From a checkpoint of a small transformer trained on Wikipedia.
Size: width 160, 5 heads of 32 (1 for keys and values).
Architecture: RMSNorm before each block, learned positions, no biases in attention or MLP, tied embeddings.
Training: a variant of Adam for these matrices, 104M tokens, 6366 steps.
Each number is 128 + 32 x the weight over the matrix's rms, rounded and kept within 0 to 255. Layers, rows and columns count from 0. Numbers have three digits each.

# layer 2 MLP down, 160x448, rms 0.0913, rows 58-159, columns 224-335
113131134146109091135144118109084104096118067143147108107113127063128157114111123140131175153140139144098148109143111150101125122183063155135111129128171133117132146149138162103111100179152172111045144125128119139125145129150098120082124157116148148108151106159112153115124177148161132158116099100124067111111088118094081114121097102123
106129109133172173066123136124126111143165108172159127149126109113113074165086117126108156086137171186125168136110145118072107172099186137195134100164111095181123167122170112110151048180137102128114145129176137125090127145156164105163123155081107098110090165110105194218118143108135080092192159114148108106035173108180079093112077128128
107111107169149116146071134078133139189098144108103120057140114136061114090112123139166114190117195135076130076157115066143153123103088117148086096146114100162145174204123156076141088091099063114138143133174123149137144135157105139119124138112129120132126158101092138087153095127172210152126162173123186114103188152150144125134230137090
105157082165158055167160129138194104111148140132134124204146099166150172169107106070159116115161034156121102152203136116144111157168142150122218148096120100145151071132171117112099155116137110104145121077124145110117144145162169093095056181088147137160107077166155118105160161122105141122189133105160138138087089152179092142137096077124
157123105117132129102188124109116082176147147105071145087128131132175121131148117141113157124212139115147127051158141151142112146077156128138072086103147186100181134126175147071108145135157143114179117145084113170110066058150150112101120174148117079112076133120093104133129060117158084153121102173117114138195135127096103115083153077075
132097157104140102162138122114170127105152066153155136160117119106159111146138123083088150137135120132171115177129113108120141147111171170179146108130162095121137148105122108186165117051134162111113113082144147113104124166218124070124120094123159134168145181142102090117164138091129119167142215128116147143096101160174141158175143166120
129101100136136120187078104121134132169125120131149150166134114153196168081137097125138082103170106156093123086126156114097125127131137123161171139145100172157080095131190119162109159158148121112090133131148158096168068086162108160114113127067129134170131137129157157130102079163105178149170194173129120141139135112087204079146145128151
105157137131100136130120153106067121066147145116144105149129132135151110130145121212169139119106145163102135096139097158128120096222083074108171125099123099126124135170164142095093088164172125129068138112161118095067153097080110151107096133106163161196131125120107086133110108113185138122121111094128103150100105134146121141101142150131
120066105119104043123106126104093068126134172138125129148106103144152105112129118159109167131155155114119137142182151115181100138156164087165156183122094122137121119112147111118105125115079143081140091169113173161143118116135122130108173166120117139086111184141108145088185126131074140095183109116128086136120102164117144182191137153127
181057120123140101102106096085098138116076127155148109138097093117120093143157104148145161131102121113155155079103092121138141160096198155116132129106127137075164188133087155106132102113129164111164097094081115127074144134171179124154166155144124059157135136085128177174142130078167107090138082071129124137126115093137163176121104138126
067153138124139148140093120104163091164115118138170126089061071148164148113143093082118166082119120155082135079132188170106141117128090147129150136060158121171083126111105185097145166076134128099195083162112164093146107150138172129067152136106107115097116157174153132162150100111073136134083139151125134179173087119132115134113077079133
134162135112150129077096089157113054163100109130106105092193167108127131132096138152112137118181129133137157157106148098129112129134109117075117160164148112123100135156163114134109114150132133107132062143087149152157111084086119083129157120138129168172155163133134122119114114170129126129124151132096120144146150106063097165119169135097
157128106133115109118099097082135110108157156164154142121132110147094177126168134100176104113153125122194146133156081118123125086121146136176093087111122149114188145145135145151137124122099116159130128086070079157157103056121120145133101137139131134111128171061085114142103090115093125126105122157144133134120173133122134081149139155152
125183113150114188142136102141143151153115111161113134140109191142109122123125141129122091126089099078134128151186069124144136134118115145108104130149127130110125166183156154142119137142130173102124215107135125128168129169113109118072153109180155202134132103138085098190054039126074123140121160109102178128107115129093153163125159161136
133092160074129147168117085160154143020155095103140115110066087091052134100154183157117092109098095081146126128164130093113142162158114095154115161167172125064114140080151153104110163148163056160118160142071150170150173148106144150073159121096039129099165105126112000161198172087113135111092102119134124108122164164150147100201047130187
139210094178099155159133175102126141109127138154124142069041087119041178059156160101065122177120184112111164170107167095092121128113110161064112108100126115115132082121106118081076174123125134132125173170077098151172131116167084143097128122157106132062169044174143097111090126175177084078135179147137055115155119119096142140046097161133
137121140114100152153130094124196086132115154138167142136176132164114125127157142126150178121165051157118133117149125105111114156093152073133105154156137120152161092182135113158154106083122148153136141136137154159157119173087124122163102169143102128167125124172126216180112160092089103092097054118129170072129122117163111122093092064137
122120154107118162114165145173122130096090170167108136157141114142112096092182156129132164176145109064162141094130131141095127103153145153139132161181127193103128106143124125197148175101196115093101071147139132155076176096135117152104141163169105130169151140138126127144161110122153160119136096125125101125144108135131130122098104098127
138227143128103167118076180129151140122068122158112183084126141137130147123129135106109100129123143107069114150081147128102131130136127134098120167104125091103163130115058108154044112076138106127104165122131172077137173152132167155134130093141061149121168140162169140109169123190139103112099105146071060111123133142188163157069130117109
118178164080105084147126120158135135209115150126145047140119137124047084175150127138113121145148095165121104183133144090138126133086145131126139135119091166110176107129136073058114049128120146147139122096137111141121122093145166130168184118090121164156144100118158159115084127150123151137108118139133186176211047122124118148102194093121
099169094043055148110101121116110131159120080175096158099194126115088152141117096087144123066153137136126153159171133110143108091119129190103114174170126123135135073120055165134112113138117139119179098119105123124112120132115150102091152082179111140159140152192134102153159097079104146019145069109155136167102121124134200128097100153117
117126110111104177103135074136095144164120107140145114161117173104172117129095106118130070165132198115191189122113126135092130115124091148092099100121122196162108180146159106158075140144139128171169112158050104124133130072120112204115068176089155112062124105051047171110104154144159153103108109142166168097115113100167194074143130114149
138144208119082073136103121123109142086098132057144126114117118150171128090105107194144102182107111132103140173111148125116093192153083125141147119126112149124122128112125081180159095140124146114053142110123129150102113133090138121137126152176072124095091103105131126152136115148155124133160191166119196149125118126129098125178177164078
118138153137115141108081156130125089135149172166133116087136146209103118118144155140095135158137166165112147150086126122120133108147146134142142145109122141128113138102155189114127081152168178149104120130133140153136127129130090140136091124123113136163100144161129200146120107139120139112163113149133087143155110123089095144093100139095
142116151126139111131136120118112100141113096126140111119117121199141117134130088151141145148127153132117134104135122147133122105148116141121119111146123141133133118130143149118118127132102142106115102103113141102136164113136125139127140151140146123123134096133145149120126154113132110151116116124120111157129108173103103151099141096128
107162175158108143115100077149119181147127140189125070147053128127035118133132136090125137128188170122134163134150142129104190151114124148187149126090184178090146175172055133129158169128087162113110065176101097111120205158114070138132079130138182118121161104121065098112153150117102115143144145130123139169084120130172130103109185068150
098088137155127144109131176143157076132096108154135113191103070088148145100131132121157125082166076122141126122091099141083096119182108149123117106129146036107125153091140149119142144132141119135104152119158108089123118172144151148137089160118142135133134131142128089155152139136144128180153084119183141160146136118146091160155168124107
102121116142123147105125102061124098139060147089098135095104101149151128159097128167129146089147189059181086146060106170146132161099061131118157128073096186093123133118110096078144121143132114142166129104138141150077027175134185117152096121130117131169133176211135146113163138169066084089147092107142104178193143114154178121144146081100
130123090109072061141117128079145102156136133134199156161075124156129163183038114032163157121089156171137108142164122085170080104179127143105188134162143088138124082141135101170169153109148124135127067125137121140154081112060144142087089093102105156176112147107120131146182145111093125173154111140143130052100157151139104096126101064120
126117132154137170137184160153102120154173136134105147131067147116172126176186072129114155127202098092122067071073156182145113114078082129134126089091182074108166101149111224125098118148119105090135088144143102162156126094134119107139160154152157099161065109093119157147106165098154109042119162139146059131141127107177100099097153113188
130138078108163075176138140168160153121149135121105136183174125116107156119129126105137075137136086057077168165146080106152118181129144124138154173147105117134127114191128072112093152148126120145117137179140111123144136088116154100078127118123115108106128153079147138085164104127116127119119163125100110071075125109111170101117141137107
116118149105154123159138112138139125130119117131143130143128139066159121150134128181125105129116139089154114120186170112141150127137132140111122114159163142121117160136118117142111087092122137099148151109153132131135196177075142114153122153126139113135107135132134177122088120120101103112128138121133161113124140102094132123096115141132
092115109120140175084070122107082175130164113178118167105159097134125083127115187216131151144114148114127089104197110138161151106159111146157219146096102112129144143135157145132153090135144126102102087051192103132164145185130127134088086187119119137103116121164146171132190137058070105156165141119144102172123117133151126156071198121137
136030137119166122143122110131103097189082151140116111148117125134142144106131078119167169141121247104127096091169098106200116156107113155163111091106158167118112159213172077127154147125087123142095086109198069126097141158128081149112123118122144118083103166125093147070154116120122183153128167132150143126097157094133142117134126109131
109102147147154135167075126171134122126109110139118130129130132091102141132166143149099121134111087153174112121140120127156157127140082101128129110165130093164161127151126087175137107142133139134132131129147128131109118107128102147103137171128120109143126123113095089124117142117118172140114135155161172127129154097126145121119154125114
115115125159114115129053175123084124131103154170152128116054153175094135145188109148204138125112164128105132091150124149094122188085087133104139117116136103154101149116132132133152153110185113148144112150131137105050087132129141156097107148136131100109159146110098102126146110166145107149147155111125155146110110141128095146170150147123
107104130141161095147084173171019070088096128103098150151139115129102105082092128085155048143060142139144080193069137191149092212145131146152095150112123088092104107125191209117129121111132122210124128135105113105131098087099086137118124126102091101113102171095111162148119184149169077060170105152104161130218084139119198143109052143042
117095145168077164065176151099150140152173203149097091087056105101114232193154199033090076168137109109162014239043157090090129087078167194076100123032126083104145125105096139201135120091095026085189130145166162123162111144111053108174128050122102184116000025169109128179186116078081075108146174112126093186131136084156224178155118162144
130118136182141118107090153130124197083164134149129141125148130162107121162129181122106103166145125091156132150125139107116137164108142113126140147156165147135126079102112145118165159168124165132098149152134162149128157135112082107138156096117118136107150071143155077111167144158095151126113207132137151074182145188083139108083146119138
140176164149092123124158162128133052098089171112103119181174104135067049183188105119175150148111127136150107098185110093152082129121105102090127128121176064094123114152141077152196140176119095143100108125133156144130145170080074091086107142078134142073141177122102158151154137118113132179140100098134138183159090165157132102103062153093
124112086137169101102147152083145136120113140129165110085112131123121147067128110145117157172109122107125138103134127118149190117202114125120165104114142159104093173106120115141101105115173176142183167120103115175172115118143077210127114095142140173168156113120091076117120100162140222129155117152133126097169095129162138114173142163170
103102147119182134142060148105171118030110115110116141179134123117196144092138100115098156114197112136100175155087117202116124155144051100148142175118117128155050098130128098074101185106146207164076158181139126129118141136092176102143125113097144176091167132130105123122093106098124136125160132087121168158111091146128077115082106107126
146184118125150141119095102121133135149120098128140114136124115156141144175081127184138112139135152160103119153153142112082086129118112102121110152123115195150141101116104047177121114165103120130071114130190122133174122138132096158141081152076085067076180147079112125139145138130121072106141110107074093153104177186130156077085113088117
141156123091109055148099139115111090125118098078117095119133138115168101193084150083120092126125106132161164136097099156137094127162121058130097148082046097157077156143142143119133065086116112121132122092115159056089149078076113144124134113180155159130152156137154113173133105103160165089094142138121138142087069116133169119072131074160
072141139096097193195124098074178116083218250111166131103139028128133162142160219101099105118061102094110154133136179091037118101065103119175214200095109154210083086089119135152152128071167130227142143120107146148085163189146163128119150111178056157134240160176166085151137131031073110129140130131138204171129144076131157078222165096160
135147117134134086103072097094130087126160086131142084151086095130148187132154083125126166081148136156096107089162167151143057103091145102122128164119201146133142105071153129128094121133185118163078161137164152118119127092115169051182103158151165119089179111159175121084101144105081129175067102153147141145161100104057130153169165113146
123169102146121089157170127113081070136105105131147136124063135122121173139062126119151111180074118103136131208217104111121095160126118100198133095075153067184132114122142128057123125164153170156163133122076088103106145127118054162111074130128134093077148075127124150103092086141162189139107153118126132128142132123122131121105096099121
152172108147175128052088110128110068079176126192113151096106109134133150115145124135148213093113152082162100138137116118132116066062121112145101091122109124128112120136138084127090102109133117108127100100076141151123099101128185095101123119146126142137113190151151112155164166097110162139122126116140139068117164110126104103135086150145
137120107151078139162126119174126127101115134115181133102139106165118136105141105155114132124135167099139134164115164077130151092132181122136079113096096142103151124122119138152142136160064175113103110145080125123148127102065160154122156159088099113213116114120093147196045135142153099163146138139177137102110140119140052196099146164089
144154149108125111096152146127092155129124107134103118090135123092126157107144191068136167109147112133156096177065126148119131123064167176089131132143142188110152137082156060125097156090081134115129158142135115150152121097059174109081151077132115087132114128154115140115085155151168056136078183138145138122151125141097128156149138164139
091158110118116145195086151118158111173138105201092186085056146088076158157121109118127167102115139054130155149158104117115106200145095082095092081103146144113133185163138079139096111124136146117141107122098173105121116108095190084118135187114107136083131152128103134158115096132100082154081139110125085146093164125136119125115186115133
118069133066126148145144133101164118144114098161149169099197161167078139139109145111096183123062112129090129133106152057103109146165135159125136138121126194117122085123108158112117173157149097134181136124078166171116128098046122181153187134100073091154142129146121146135097144123152090094113167142100076085139117154116162045140120186155
141161123087082126066136152108091131185129135118120106127170130140095101136132154112120125145145109095121109038088091117186092074112104198116109132148143196145116146141182112158137167094136155148139123110174151143124155153157121106187122102150110060142109086122140128201182153133177161150105129156125136099145123111123139097071121123162
123150106104161102131089160113082102092143093129153131142135136132161150091168195144156120050141091193143095173114192126148098144118134142126118123109073101149137125157092162123184116087104128147132081116120115109124140166131182131192132144126072163073101080183147132186142146116164100112099154105094171153102138146142123133171070155152
070105171108132115154125095154124144142110182126124158135186149092122103106167171131116124118150107109104173120126137179093156171079192101138112159150126201142111132116035093190154128183124007152159072163124157160092169156108123133167058120154137125102134125162159122201152126121070113159125139148209176132115104078162089173099135118176
170090153179088167118157111085188117105155119155150115109109150129149122055163200151105167095122124036143176119110112104135136087138116061148166098094102117112176120146139100178095076166161133179148072128066131153068130135199184114162083138212113131110168089142123138122112139117104181145138119164134145120064100154208129105179148123150
094111105109093149174040114165136133111170132140080186130160081135109152098083203163175149066106122132105139145089116151132182103152110121099109141155078068100163143103079149110155136123131086126124112109090127185139119100127183121095138130036117147123101123079076128118095092069134122080106138119155119125117107091164106081171126178094
190145140152115098103126104129111120098122161163146165117162172139143131073209091083189114124108153063149107131128113141138156083124139099128135069151125173105147140148173079123102065064192142124142158085106115167121113100042162153139129113121111112110124121094109142130096108128145119144154123134123067124112156133055164131123210124120
110140135100151137091125033163116085109114065148152168158147086142122109132131143126142100120114146083164170098113167156106121129030179116109105125083155149144152112095102089144128115138074169092071089137113120197130129114153124134174083177154093114086121180067121103174162121053045086132097125098156116178162137133106189128143151119151
106103139160114122106110136126207132106125150150158113176162140141095123123129157084166129145117138156164166113107158178152136161137107099137125093123140179091154144140096081120098084114075138141114089107120098096072081133137117117165119146080143064177119172123116094076075135121150148181102126110121122163113137125052155160142142055096
126104153092152138076159137126073131098132130103118149132158110112095102180105155146105157121141091144126117056143167102082111085095098183161152104153156165098105093126166085119085098206154159174133110097110148088135168185093162133139079098102081186116193123124178095088165079108131117106099098156117104090121154116137162119091193100121
105062164087126141177133099188122117100034173115049103077060139143203105094081189161137084149130085111167137142115105162067085178060108153086085140135189184093136098108152167045136175159111136135056202141153160124067110087090127085146192166177124128178147167105129173148125118202107099119174115112129092167111124145134109255134128118135
149141075135082179137119125096158144138110173172090078042142162117135113121052073048131174110093151202116121157126131104146130115166135133178076146207143125105055097120142133128180138137112106163114146142120151134173131157106145164175150085124113056196162090165110094123137129132096169095080137198103062083104155127109133130112113110152
139134176121118079098116146120178108055123119142145098161183099143104115103116132151115151112101102130154155106084142112086134137170149155093128175094126123131144170093159151168118173162081116130147127136118115156128105160173113149087086149111126168134134171140113112155118125126147118125149073171184156123148137106153153173134081113104
108149137157130142166139168095206137150197113170141175108063095110135203148100080155100121162156172111139126139118095110089093118101143078182152120178144101132131111134094087128109109123160137134109173101140106130161111153064170079121099158119140191098133115127145148212152094101174124170106141087129110067083196152141101102118157116133
133146062125121049121122184126118135075121144134170092112104151136121076179122135104137111136114169111116133191090143072112112143172106154153118108119127094116106126140115084140111119100083108140143125147103130087146110169114142061129098092125078084067116169108108150124085095165138128097148152059146157130119141138119116186178147219151
139139086132150103138097134170118129114082124162128157166142111124086170118137131068157128094124106095073113140075163139160126140121128057204142091088094105104128146102043126143185158142097080145103110141117109161108085151105153112147138094052111124141079152109107113161101127154078087111174134130154125091144132120126118162155155097068
123131140114129145084176133140112154174063202129114146131139188183095129116134112098124107117116168144116165149134088121161167148139119124132130121142153156147171187191141101123112050127163147071114116179145122139153159125123125188156086094123097137133140108117112143148117140208135194124130096139114072113108118138170119140096221143123
137099123126130124144140135141122106101123125137125127124115123232131145122122110126125138128167126119149146116118115115134140130149081104159121127123164117100089217151130128145113142111139179151086141110151099149108127147103137139137138142094125112125137148126104122124110088125116159152142126121110137114132109198129131124140108172148
134150099169120173120106134120098119156073097109120062118112178094136139213143125054182151145127092125181154154117071110135088106129110134177141111124119104163111140137106136119154147115158105113163141100069121114121151122066094082126140102211198117157098151152127112131126143151044137100145025162133073123128093146110107139110104110099
168095117099148145148087131144112072149148102169115128140155128141136138137171133131063178136146112185090104121110163109121157078133097171137114150075099144073126143122139145216074092079126112213168080164128138140099170090112152140096151100191183183156180108137105101101140128146141122081097098094117162137116125167054086049169137146121
133132157135115159149132119107116141087111168133111198138114153134148092164072111201157132103126127167114185061123100087138160178129132118095082089108181142179145130125111094121139070132118122103105104105110113114104130207131141159178145156140141152177115120099113089176149193150121115154092123139134160130119118110090168128099121139145
139162132088167068159193053142134120062145126158139161188085104147120164091151037198131105095144104155110130127149140103080071141147119135087122184086103143146078120134080121168100157087135119056115138128221164124159167159085194054164133199176118082155140182094086119046196098095082111194159095149135178076069154109085143142180090157114
102153084156112082097129081188097173064088106107119112171125143105129083143143151125114122097193152104172142096070129127153148128150083102119159106139168139154121131140109140064084101098120126140182100084085157113081106126100125097169068120091101124124136135135149103158161139159087150042098068111128164148144143103183111097175174096104
146126165085148063084061070164130162196112156186161116180137106117131105147089108092135206156126066098079139069089179145089152112146072110152156126129183150114120103146138116061086126117177122129132112102092133117139050161147138194075084132115153119137111092143123183099167140112051174193160081192132185164193160121121117163204133168147
148178088120146096139084166101123073115129139147161103151082146126163130113118085114114108086156118116190139160169148127083134134104137106132055140110145105143143118124069112136094164134126112119093182083114135138175147136091153104163143107172125147077090103118119115120171122113132150080150208127129103124108120101157106150121084146134
139178173093067160137106096120117109123138070161153101152104137115112214112109158105096127139091139129120099171134135122130181113072202148129152157083073156116131112127095132166087109076132054147143130133203116135124185154156155157131123091147141168122145085128144116135061132116120127143151166164134161067120119124111141075139113164120
228087068045163155077162166170173133098113059139042112072118242127162110032167019129161125178124237161144093145121247042128226099174119151070008000154216125028103255187158183000202110255184077098059097001044000025036074044172010181120255114179122087121107101077018133151105120149216118083054146083020081196078060235046178098072083192164
099149121145137163142080106109168139154190228164117149153144047193142172129144166186077138102134105136088107142107142143044110136107129151163133133027102145162122147118068134146173125097107099154117161140127162148094128128119173113164114129177088183097134174146149132121128164036113082129131162135136113131120148113143161117136105133160
145181151094123163147107131155133127128144091167120127119089099144135147179154167119095156121120088177161147047110076185070122128119124127155153165093050199160164114120086079126052140167085095145149142131131140118167119101145164138182117140109131163110173111120146101141145145093163112126142088145124173134209105109139102154127134080104
097081146127148097168134140153133086103072116057105102203164170110163108111145170160143115085127137113102167058167148134101121148139149164137129119158130148142073117161134071102177135042079111120138149155146130142121188163132190058110076179141118145118066176130119120134164235173104148082118093112107092156152120147129127122147160087104
140149124137088127131144093175089150150135128156156161123143148145126094195130163175141130143119125104185133147145065130136151183156105124183139096126168121111127113103199063133177130133110108141122133076102122107152130111119132144095170118103152140150091143146153168110118038118131134107182121127146083138129141113092145176106100130143
118151103134218152165103094192114155162167107148139075186151084157148107136126097117084122192077152131086153158096159107129150147149069108084167132098051147152184099105100186175159104177089127124146203150095164230084094148070099109159137092096151044074115139050129120182086076112069122083150138089101191135146123165108152106197125111118
086158186157127080049074152115095183152200128153165090140118135150102180153127123133156202085147144156161122140182081152152159128180088150153124149140097132169054208162139098127166082077122128129097090147168128148136133109160110169115133170135113147095132193149158102138100163165161147133120033135152147138121120130144033158082089126204
139154137166129100115117155172117127131059127098142160129102169125122089117098130149171117167141127138157102118120120147080089132109123072092153154178123179095100085138101137136122181117112095156095126127172151147112098187132117171179107144104162068090148085077104098126129092178135161097154085135122129107101153134168147102132182125102
107063151156122116111058162116111145125120135147104096132174090075136154143140101132142130108159099109115112105119133118162135124149109135149140119123137179127133140163143138094147125110132119161114138154119131171144153121091120151135149169135146117121136185129111082107159143142146090148129100115162172097169133133060157109109187113126
120151111142144170125099103154130127109148143147085135155163158154129113133112085128159109126130113101134119122142099203145136158106168119129132106142179060116122106113169081114099087080123108109200116102116118138142074163105158115113134102094136067188067159149157141116124153109123143122165124153097139092097113118104202094145075050091
126103148136080134109154115098136104120175067121116129142144072113081165110176139169124136131166147094115116123098123168101136132107193101173160123120152167132104170139156154091153118114159112094138092161149099090084098122109166167146102092159114081165110167113131130099102112108167094146101189136134087168135119152093137152138158171162
098122191134091039110125192188097124130129122129087084117119147146113090117094100157157148112125081139103130122191111166121100153189198183128123108171142173127090117103083119089101127113106105117143100167144150129123102111144080124089099168128156157075112136131138097129141133132118082121137104074117122101141107152128135158170131168100
158090136134111146046086151123112104118143123211124101101132109093140137151114077147103097143099126204112117124133127113094141151102114139098111144152173158143078083151092086087100160059141129153107113164101138119153188098143153122168179210085085144113193094127116097117127120092162089165186147148129132165148131122140170112133145140141
141129100105111083099156090128100157118106159053164097087087132174135127074178068204162114161077232152141097134155128089110086173148094043133099150108238164145092134155121092114141105123189190038143095124067092087079135134163109168106126114097104124189102118115132198152138126162105173096163158124115067171076096117061128117055106170148
162107124097158073081165139160116151151116175055134131136128125152123078084109097110183095128138111149155100155115125129132142174160205133138110112070122147118131165125103159139109201124115136126141125076094113109123091119088150185165111060094167094119193147101129125136127072144170075120101141201116156149134182168078164109122130116118
130147130136099074171115170120113111120107157113194157203117192162115144130129182184081112154184140117177122168110178132072172167108174096156067107162161107123130119138111065149117157131134158141170133152115122129191209093102119103171115179134121084163128135141091141088165156160153163130100129144172108095112100092176104189125139186108
081112040137151089150112108098124108100085093161163146127147140124064160157124141152140182133078115147138162125148121174123091131100085110143158111119058079111163078129143129149185105158129107183144107167187162167142121145134095133186129112121120184170131110189159128122182172154116139142099048103129196106083115142126128182151120183095
171194100128115117129115223123127162125161157136160136123134176134120101138156152148166103133110140171160115155095200114122079066131134107133154150090169053113142177125036099145153102106166190095212114168087164160143115076151143127145183139109117134162148103106120094166115152149161190098153145091172087127113155137152090126116112129136
122102110124069141124109183120163115112170098120147108155191081137200137088134206175086086134130115089125164122113082158081126119159120095123099168044173107217149094106121096166150125190162120120070164206129140165144108130173069076106161165156094201126190152086105157131068255122138102083144084171137125129157189139119171122138191105107
118166128141095073175146149157068154038162124130119100045106121135189089138150138106163179126107143116096069122095171136086136101142088167144119091091165136179123112114153139037090140026125117170146096136114151236083142118144184134100114105150134087123129122101091179169089122090141113137120136130082156154110189164149138173151155114135
134155038145122122115119166089134129125051141102153161091123146135152120170142133080179183114165153100126134103133147204185132126100100128143117150092144150082119108147071156097092145212176144166140109163095150177123146121130114147063127132133166115100118105149114163105142041125140134133152124183123126199158123079143104146116175099136
146149122052128140149092125137141128111107146155183184165151163146153134114070170203122156099150117113108114157107152119154119089091123086074118147178125120098119075138190089090077128126172156188143165183176157153080136111217169078081098154120103108119125078088146076196079174131118068079104174119128109141153128130136116134109147129128
098119103130087084091113124107115116095128124125095109136034134125154142089195102113144112139104115079127105187103068179119095155139189030234117123159128107175165106145082159190190181083115111127100139154112127092151175119085097177175130146160116140100107132105126100151160091099130081120124209157129119121131127126128129185106154145076
180209092065153115123119128114066153115113147100137157126089150123106119103146121096129109138146176104058126142169157138185085128160160134119137106095094119079117158124160133107111109108149122076138091113124140123116149102162102149096153096167081064147118085107104128146107087145158132169099148150130156050116111105147115077181067153173
097143115086163142168119146148092143153147121143092136137097126126103136103106080116080139138134104157085158109183108094138149124161076130135136125109130118123153128070088062112167125104089103157134100076121143147123116128094147120125149102120101138106114154093129093103117174112120145079127112148103162113159149167173058071151114096131